{
  "n_layer": 10,
  "d_model": 128,
  "n_head": 4,
  "n_kv_head": 1,
  "head_dim": 32,
  "d_mlp": 512,
  "vocab_size": 8192,
  "activation": "gelu",
  "norm": "layernorm",
  "norm_place": "pre",
  "norm_eps": 1e-05,
  "positions": "rope",
  "rope_base": 10000.0,
  "rope_fraction": 1.0,
  "qk_norm": false,
  "attn_scale": 0.177,
  "bias": "all",
  "tie_embeddings": true,
  "parallel_block": true,
  "init": "uniform",
  "init_std_qkv": 0.0413,
  "init_std_o": 0.0,
  "init_std_up": 0.0413,
  "init_std_down": 0.0,
  "optimizer": "soap_variant",
  "lr": 0.0074,
  "beta1": 0.95,
  "beta2": 0.95,
  "weight_decay": 0.038,
  "lr_head": 0.00863,
  "warmup_steps": 200,
  "schedule": "wsd",
  "decay_fraction": 0.569,
  "decay_shape": "linear",
  "final_lr_fraction": 0.0,
  "batch_tokens": 32768,
  "seq_len": 1024,
  "doc_mask": true,
  "train_tokens": 133600000,
  "steps": 4078,
  "dataset": "wikipedia_en"
}
Each number is 200 + 30 x the weight over its row's rms, rounded and kept within 0 to 999. Layers, rows and columns count from 0. The size before them is the row's rms in percent of the matrix's.

# layer 6 attention query, 128x128, rms 0.199, rows 109-127, columns 0-63
090,178,210,135,185,166,205,238,209,199,115,260,225,223,194,217,202,219,243,207,236,189,140,167,169,173,217,171,233,156,194,232,215,178,248,173,201,215,216,238,258,196,201,176,143,227,147,232,196,214,186,243,120,169,202,217,206,202,174,196,162,185,173,210,143
109,220,268,198,221,233,181,256,222,156,215,200,226,213,196,165,225,211,239,144,195,186,194,219,263,217,196,190,244,221,203,218,193,174,192,199,149,234,208,184,239,149,204,200,201,232,178,225,223,204,230,205,223,195,136,139,173,177,241,215,200,157,162,132,179
093,239,181,208,231,204,189,275,186,147,223,229,249,173,178,163,183,193,231,240,160,198,223,176,160,232,241,170,205,242,209,183,198,199,146,211,222,202,184,187,219,144,175,224,233,211,180,222,183,177,216,210,213,179,191,225,210,172,212,187,183,190,208,177,230
070,200,153,219,165,189,187,178,211,167,194,206,184,167,198,284,231,156,244,194,201,187,216,203,229,177,241,193,147,247,215,192,174,178,207,109,216,236,227,271,200,213,176,205,178,225,261,239,200,150,195,189,181,206,218,173,231,239,104,197,198,251,232,208,282
099,184,203,221,209,205,229,162,227,223,230,179,174,209,169,155,179,185,233,203,164,216,212,239,219,199,255,167,218,178,191,173,197,212,162,188,202,218,191,210,199,169,192,165,190,214,277,155,314,192,215,181,224,211,211,195,248,250,214,200,176,190,246,207,213
101,201,144,249,176,253,198,128,265,218,181,184,183,188,214,196,187,198,176,211,209,216,124,171,216,239,220,173,203,200,242,235,167,201,205,260,239,210,116,200,274,239,241,239,218,183,208,136,214,206,177,205,213,178,180,161,164,220,204,245,244,230,188,199,209
104,214,263,171,222,215,187,154,238,189,222,186,147,235,150,180,238,205,183,205,124,185,217,159,216,214,210,190,196,217,217,207,187,176,220,250,202,179,141,234,222,214,188,215,171,229,212,194,206,219,176,193,242,204,218,239,181,237,167,213,247,268,171,207,224
107,222,214,194,219,155,201,146,192,232,207,208,217,163,165,227,110,189,217,230,224,195,148,234,199,202,147,189,157,181,240,145,220,170,223,217,239,167,234,161,159,200,222,158,228,157,191,199,234,216,197,169,210,204,212,207,232,231,260,157,215,247,163,238,234
114,201,185,189,201,119,177,182,202,197,227,254,179,216,206,256,225,167,215,206,223,224,221,248,219,254,219,168,205,167,219,224,230,260,177,217,199,180,197,188,208,205,166,177,195,188,157,203,230,168,142,173,180,225,194,172,203,201,269,138,201,172,168,177,141
112,169,207,176,192,238,169,196,239,159,231,234,147,241,166,182,191,196,207,202,199,222,135,271,198,211,205,194,199,208,165,182,211,204,178,207,177,251,238,178,244,176,174,205,220,201,196,236,220,199,182,145,214,143,194,176,190,178,202,213,169,151,252,199,180
119,178,221,231,183,182,217,205,209,203,208,165,222,191,249,231,165,246,223,202,181,134,194,195,217,239,214,168,206,229,194,221,195,160,220,177,227,163,213,124,213,215,265,196,226,209,217,181,247,186,224,212,157,209,177,229,199,231,224,115,223,210,183,163,178
109,225,232,181,172,205,215,193,197,162,235,229,185,172,233,213,189,187,213,185,154,182,213,154,174,201,139,270,233,222,261,216,221,209,230,188,248,170,218,200,175,170,201,211,213,137,224,185,181,210,241,165,192,185,165,135,156,228,163,167,267,222,193,182,172
102,151,193,193,200,128,260,186,216,227,224,210,193,250,185,195,185,197,202,210,206,185,143,238,217,239,180,228,262,235,212,175,236,219,172,204,144,193,241,234,222,140,198,206,207,189,204,226,211,234,124,197,194,232,204,210,194,143,173,204,213,192,205,174,197
102,198,190,193,199,175,149,221,237,133,163,252,180,242,172,203,207,182,211,155,232,208,237,157,227,147,243,258,162,203,185,210,192,225,168,188,203,253,204,225,264,187,179,158,214,177,196,197,202,177,209,173,166,171,171,187,217,243,209,194,234,222,237,194,157
106,228,249,220,249,222,193,245,185,231,207,146,186,191,133,209,166,229,174,174,122,159,244,271,189,211,222,176,255,187,175,237,218,207,209,235,172,177,178,195,211,179,155,226,181,216,216,226,208,202,197,164,160,231,212,254,213,207,140,202,230,222,221,238,197
091,202,226,180,166,224,175,198,228,201,191,234,170,178,257,141,224,222,119,206,182,145,241,230,237,213,208,173,141,185,255,290,218,195,209,222,209,170,211,168,230,191,255,206,143,206,161,223,142,197,197,223,249,163,171,192,196,206,181,196,212,186,171,187,199
092,259,304,192,209,185,191,254,259,196,229,206,145,186,190,225,191,181,256,244,122,208,228,174,211,229,181,190,218,162,241,192,165,218,184,206,173,171,171,194,238,201,171,225,151,173,231,184,206,172,165,225,170,179,203,188,167,251,191,179,253,158,196,220,195
109,191,232,230,186,173,216,159,214,188,246,174,221,142,236,207,186,174,195,232,181,164,199,225,150,221,203,213,202,182,156,190,203,218,201,239,141,245,227,200,193,215,170,145,128,206,148,229,198,179,188,202,172,213,195,229,193,225,179,214,167,202,222,174,195
108,173,186,194,187,156,151,186,169,152,204,152,238,168,218,193,191,237,218,210,139,217,191,209,227,146,177,129,229,177,246,228,195,235,199,198,196,189,182,177,176,229,215,195,181,206,186,212,192,170,217,200,258,193,232,232,171,218,160,222,188,130,207,114,181